Weights of a small transformer language model.
Size: 16 layers, width 96, 3 heads of 32, MLP 384 SwiGLU, vocabulary 4713.
Architecture: LayerNorm before each block, tied embeddings, attention and MLP in parallel, capped logits.
Training: a variant of Adam for these matrices, 157M tokens.
Each number is 128 + 24 x the weight over the matrix's rms, rounded and kept within 0 to 255. Layers, rows and columns count from 0.

# layer 2 MLP gate, 384x96, rms 0.0866, rows 332-342, columns 0-95
[[156 134 168  73 129 131  82 109 143 133 124 140 139 136  86 199 154 185  84 116  90  89 135 116 108 159 134 120  88 160 142 123 174 111 149 125 166 128 151 142 160 157 130 164  98  98 127 169 165 103 118 148 114 110 151  91 143  80 106 121 160 140 117 110 130 147 132 158 120 112 135 136 107  53 113 131 146 142 169 131 154 143 148  88 151 141 113  73 112 137 135 165 155  80  93 165]
 [ 99 101 128 141 105 145 133 139 111 157 158  92 176 117 185 135 124 122 134 109 129 119 109 146 100 110 136 144 110 137 155 144 133 149 111 133  98 120 124 116 103 110  89 117 141 136 119 128 127 124 152 103 147 159 127  93 112 157 117  95 130 179 102  95 151 132 114 128 146 143 161 121  84 146 113 161  85 157 106 117 136 119 128 164 122 128 115 113 133 117 164 119 155 138 120 142]
 [144 135 120 135 159 117  91 104 103 132 130 128 148 118 133 109 148 172 121 114  99 128 163 125 150 172 119 132 146  78 125 152 103 132 136 176 122 122 145 114 115 158 122 100 142 109 117 119 123  88 146 107 148 129 155  94 156 137 131 131  99 157 122 119 111 151 146 100 128 136 131 114 138 111 178 139 145 130 102  96 109 117 117 172  99 140 158 101 116 151  85 126  99 145  97 107]
 [ 99 118  98 152  87 126 156 145 113 124 116 143 137 124 113 151 142 172 163 127 151 108 110 133 133 142 140 133 132 101  93 125 127 167 123 107 107  96 119 143 179 106 142 115 168 168 149 127 144 120 122 114 104 131 132  97 119  90 119 155 114 109 114 129 120 128 136  89  97 129 150  58 111 130 157 136 168 141 139  95 128 116 141 183 103 142 121  98 135 143 128 104 114 106 128 124]
 [155 124 118 165 182 124 129 103 137 111 160 105 162 124 101 114 128 124 160 123 142 121 149 184 136 138 107 121 132 130 185 127 180 128 119  90  90 118 115 104 112 102 136 138 139 167  98 139 103 139 163  61 112  95  96 104 135  79 102 136 114  98 146 113  94 119 123 111 129 102 152 124 127 113 124 111 169 126 158 133 115 161 134 150 112 103 175 112 152  83 127 107 188 171 134 146]
 [128 141 120 104 156 111 117 148 101 138 115 114  93 102 150 110 135 155 130 108 102 159  80 105 147 148 143 105 135 140 166 123 128 109 187 124 128 140  68 171 139 141 124 115  87 117  81 162 139 154 163  90 133 112 144 150  79  67 125 139 147 181 114 115 154 153 135 124 116 106 167 122  98 166  99 114 154 107 131 162 111 126 139 113 114 105 137  93 163 132 122  84 145 130 142 128]
 [110 135  76 138 150 125 141 106  98 124 128 102 130 106 123  86 145 125 118 115 113 168  98 188 108 162 131 128 103 127 130 107 144 143 111 173 172 108 134 143 154 137  87  97 137 109 134 165 125 137 116 153 112 136  95 169  84 150 136 136 137 167 139 148 103 142 116 160 122 109 125 172 157 106 109  70 109 163 138 105 101 136  91 110 135 137 155  81 114 130 122  78 144 126 112 137]
 [172  91 118 140 133 161 110 120 131 123 157 121 143 155 154 131 134  94  95  93 152 141 137 140 182 112 175 151 146 129  92 124  99 128 139 148 110 164 108 133 120 132 116 106 135 111 106 119 113  81 140 134  95 136 149 132 104 117 148 124 123 133 100 126 170 122 134 105 149 101 135 154 115  98  99 122 151 139 175 145 166 173 127 126  99 113 111 164 124  87 140 116 108 123 134 106]
 [ 97  95 138 122 165 118 163 136 154 136 131 169 104 160 115 108 108 182 125 138 104 149 124 125 125 115 147 122 156 139 151 148 120 100 133 124 149 165  52 149 113 103 156 150 112 118 123 146 113 123 117 108 147 137 146 125 142 108 101 131 129 146 148 167 133  96 164 143 108 128  96 139 131 103 144 131 121 142 125 123  96 150 150 115  91 143 108 135 121  85 144 150 133 118 107 152]
 [197 174 190  88 168 138 129 136 111 140 117 132 126 140 138 128 119 136 128  98  93 123 153 102 134 105 152 114  99 144 131 132 128 150 110 134 111 158 143 127 110 118 138 136 120 145 109 120 117 135 120 127 113  81 183 114  70 142 124 113  99 146 121  93 128 138 170 150 148  96 143 138 122  81 133 130 133 117 103 117 135 135 119  85 105 154 154 148 182 165 146 109 114 176  99 130]
 [135 102 109 138 137 105 106 120 129 112 113 107 140 136 110 149 133 115  77 117 157 132 158 159 168 121 139 102  93 137 100 150 143 143 140 132 134 133 141 107 125 138 169  86 149 144 121 138 133 120  95 103 127 133 149 111 122  78 173 123 118 120 129 150 139  92 114 122 173 140 159 139 156 110  92 124 112 160 134 133 117 164 108 119 162 140 152 128 124 107 110 147 115 124 122 154]]
# layer 2 MLP up, 384x96, rms 0.0814, rows 332-342, columns 0-95
[[116 120  88 127 125 143  91 119 142 110 157 150  97 168 129 136 129 132  71 110  81 155 139  98 150 191 129 100 121 176  98 154 116 142 108 127 128 149 134 118 161 133 131 144 118 160 101 152 149  84 151 111  71 111  79 130 129 143 144 147 122 120  71 120 107 143 123 147 181  89 163 126 124  71 171 162 164 142  86 112 159 134 122  91 135 145 127 109  94 158 126 153 144 112 113 164]
 [106 170 145 160  86 106 138 125 136 118 146 157 107 155 122 156 140 136 129  90 136  77 126 110 122 133 154 141 148 126 122 116 161 132 127 114 122 108 144 120 113 143 134 150 115 136 162 161  86 130 122 113 121 165  67 120 121  91 146 144 134 106 184  97 120 130 125 122 125 162 133 152 148 148 155 111 151 167  89 163 121 115  99 118 159 111 100 111 132 114 110 124 127 125 128 149]
 [115 116 109 114 158 145 128 123 110 153 122 131 137 124 118 124 119 134 118 101 109 108 139 144  95 150 111 149 157 148 134  90 120 119 120 127 143 105  98  81 119 146 108 102 130 121 136 131 126 140 170 112  93 141 134 126 145 115 144 142 151 109 112 154  99 136 111 121 123 126 134 117 142 146 162 128 103 156 148 107 139  81 138 174 131 127 100 148 140  72 135 152 163  90 149 133]
 [171 157 122 159 123 145 148 133 103 157  97 120 119 130 149 138 131 141 108 143 111 150 122 109 148 100 122 154 111 118  80 105  87 139 121  79 121 142 160 119 119 131 155 111 164 129 125 139 121 119 146 149 126 185 107  73 118 125 143 119 126 127 166 139 100 162  96 164 145 127 110  97  87 125 136 103 158 146  72 156 111 142 142 136  97 105 151 141 134 131 130 110 134 163 169 123]
 [146 164  75 109 125 112  76 124 116  66 121 127  83 168  84 123 131 120 138 141 107 119 120 140 124 151 138 147 181 182  92 114 145 140 101 138 150 145 130 105 138 138  77 162 124 148 130  88  85 120 114 145 118 155  92  90 151  94 170 136 142 124 138  93 115 151 143 130 111 170 150 147  99 109 154 150 139 122 153 114 159 171 154 126 154 121 101 119  95 132 122 128 151 116  97 128]
 [105 144 157  91 174 173 127 106 126 137 144 137 172  95 140 104 141 129 117  88 121 152 134 161 141 178 129 119 143 124 166 104 140 173 166 113 135 146  80 109 134  59 108 129 145 152 127 151 170 151 132 114 111 112 118 108 136 130 109 143 114 136 104  88 101 115 106 139 124 130 112  85 129 121 143  87 166 114 113 133 114 120 120 112 121 149 136 125 126  74  94 178 164 157 153 126]
 [147 130 157 135  95 104 108 113 109 144 134 173 140 118 107 121 143 167 142 124 157 165 177 154 106 130 125 163 158 133 112 140 121  96 129  97 134 105 153 152 136 116 129 113 169 125 153 121 153  93  85 115  91 113 127 135 118 118 138 148  69 108  92 145 140  95 147 144  85 105 209 125 138 104 136 152 106 124 113 133 154 119 111 109 125 114 156 148  84 113 128 136  99 150 124 165]
 [ 86 121 158 134 140 142 117 122 161 148 125 113 124 118 115 143 138 153 148 107 123 177  92 101 136 127  88 152 104  93 130 118 139 152  71 132 146  96 175 117 133 124 157 142 100 144 126 136  90 157 150 110 117 116 152 113 125 122 107 131 167  89 121 149  87 141 101 150 137 122 160 119  95 133 117 151  82 111 130 107 112 143 136 102  93 134 111 127 137 140 155  99 114 168 156 160]
 [113 104 107 112 108 112 129  94 100 136 117 141 140 100 130 131 124 164 127 112 104 171 118 105 162 140 157 125 121 139 162 164 129 127 140 141 147 120 103 135  93 109 167  86 139 144 115 175 162  98 138 150 110 118  87 125 120 101 117 148 122 118 111 143 107 131 162 151 108  90 132 103 115 113 122 119 117 133 179 134 140 158  96 120 120 145 144 155 108 138 116 123 137 125 102 131]
 [108  91 149 116 122 136 144 125 109  96  95 160 139 114 100  96 168 114 139 137 144 100 171 166 115 146  92 124 117 128 152 174  86 132  75 163 140 137 147 161 121 155 106  76 125 149 136 115  94 124 138 163 113 105 136 152 141  99 145 119 126 136 113 158 173 118  71 147 131 123 133 142 118 152 146 119 114  97 120 124 117 144 125 147 116 133 151 107 114  85 121 121 116 133 139 143]
 [127 136 130 114 145 117 123 149 136 158 118 119 177 124 108 123 170 151 173 117 137 126 103 124 116 144 103 122 118 111 121 121 124 141  90 102 110 111 113 136 138 145 143 109 113 140 106 120  98 178 110 145 131 163 126 100 118 115 128 164 161 124 132 153 118 128  64 112 116 111 148  78 119 124 115 155 127 141 149 113 149 144 111 145 125  87 148  60 158  97 126 128 157 161 129 156]]
# layer 2 MLP down (transposed), 384x96, rms 0.0732, rows 332-342, columns 0-95
[[141 186 114 155 137 167 139 122 141 156 165 100 131 177  78 183 116 142  93 122 133  75 127 160 154 124 105 137 182 185 145 114 100 103 123 115 123  86 114 116 161 163 127 142 127 129 153 106 116 131 120 117 143 116 157 127 131 133 135 143 139 103  84 141 129 125  87 140 108 114  98 131 133 112 128 103  87 135  83 126 152 154 121 165  97 140 121  83 104 142 130 111 141  90  96 155]
 [102  93 130 134 121 142 129 143 108 123 133 135 118 153 134 138 120 157  79 128 123 175 125 116 109 136 114 127 107  90 115 163 135 134 113 123 135 132 124 157 159 161 138 150 134 141 106 113 139 145 103 144 126 101 138 145 146  86 123 111  63 164 183  66 118 113 123 146 162 137 142 116  97  99 111 107 140 142 110 126 169 119 120 138 120 154 137 123 177 114 127 129 143 157 100 121]
 [151 109 149 102 117 113 130  99 178 113 147 125 116 168 128 139 128  85 116 144 111 145 108 141  87 123 130 114 147 148 144 116 137 124 124 111 113 110 101 102 116 141 139 149 161 174 141 147 128 120 118 143 122 156 138 137 124 106  87 129 168 112  94 137  66 100 119 141 147 144 141  92 147 139  89 133 125 131 139 129 105 109 130 152 133 118 104 154 154 106 161 154 115 109 175 143]
 [114 122  98 123  97 117 115 133 123 102 107 110 159 171 137 103 115 142 113 153 103 147 115 110 109 117 142 141 117 119 173 119 114 128 121 113 134 139  84 138 106 124 161 154 131 102 134 141  64 132 140 146 142 138 117 111 119 131  79 122 159 151 129 129 101 158 137 113 160 179 114 169 107 133 144 119 113 131 117 170  99 114  95 132 150  98 128 115 119 114 184 182 113 151 136 151]
 [143 147 130 102 146 119  99 127 116 144 121 138 112 164 139 149 117 143 110 120  85 114 111 127 169 117 112 151 130 147 137 144 148 146 133 121 108  83 145  89 153 113 143 104 175 129 136  96  77 130 166 105  90 141  94 109 124 105  79 158 157  78 134  95 158 132 127  86  97 148 168 162 112 148 113 136 168  90 142 152 167 161 112 168 158 111  85 130 102 116 116 129 158 177 132 117]
 [129 127 125 155 102 151 159 136 137 180 144 140 120 154 141 136 101 107 152 157 102 130 130 104 123 138 108 151  67 162 132 116 132  74 168 152 150 124 132 166 132 137  98 105 106 112  97 179 123 135  97 119 176 115 126  86 113 129 141 119 102 126 171 166 138 124 106 171 131 128 102 138 122 133  83 142 141  90 102 149 132 150 131 147 178 125 121 118 139 124 130  81  86 112 119 125]
 [111 119  80 110 131 156 137 136 142 124 131 113 136 146 137  96  88 112 173 117 116 147 122 149 124 162 144 104 107 131 120 116 190 176 117 130 123 124 152 149 143 154 117  93 145 136 136 118 172 148 158 151 137 108 149 119 109 129 123 176 170 145  90  73  83 147 123 104 103 136 123 133 121 129 160  94 104 151 113  86 160 124 132 145 136 132  97 125 169 135 102 114 104 104  98  95]
 [133 197 149 138 140 154 157 115 136 124  94 143 136 105 143 116 103 130 106 124 119 135 106  65 125 159 121 130 137 116  85 146  90 124 154 163 148 130 150 152  96 152 108  90 112 128 126 102 121 105 131 109 108 104 132 143 117 112 151 135 149 150  95 141 105 157 154 111 143 138 142 139 146 133 131 150 205  91 112 123 188 125 148 108 101 126 148 107  96 144 138 113 129 125 115 107]
 [108 142 183 102 141 165 145 124 124 124 133 107 135 125 130 130 108 137 134 167 156 111 134 112 131 129 110 113 124 125 151 125 145 122 119 146 118 141 117 137  72 128 122 155  75 131 133 113 127 140 122  94 121 120 182 123 169 111 148 114 122 147 141 143 127 111 128  93 140 112 127 124  80 111 151 119 144 151  86 142 193 133 124 138  79 138 153  90 126 125 125 134 125  94 121 143]
 [108 105 179 130 103 214 152 136 104  82 104 106 133 109 104 102 153 140 114 145 131 117 124 171 124 163 123 112 124 139 103 142 129 137 138 117  97 115 135 151 153 102 159 109 118 147  84  95 130  88 146 124 140 133 140 127 127 111 132 148 111 109 153 137 160 154  89  83 161 140 156 118 100 119 160 154 127 124 134 126 147  94 143  79 142  94 144 121 117 168 146 148 119 156 134 142]
 [145  96 119 120 116  84 187 113 122 188 118 117 129 167 109 115 123 123 149 128  99 125 109 114 106 129 151 122 150 124 119 129 105 155 151 149 120 152 166 158 105 144 141 136  77 124 138 145 102 143 124 137 151 145  95 158  80 134 147 120 125  92 123 146 118 116 118 145 131 114 100 128 127 121  91 138 165 125 123 127 104 101  93 174 112 132 160 124 117 129 146 106 136 124 142 152]]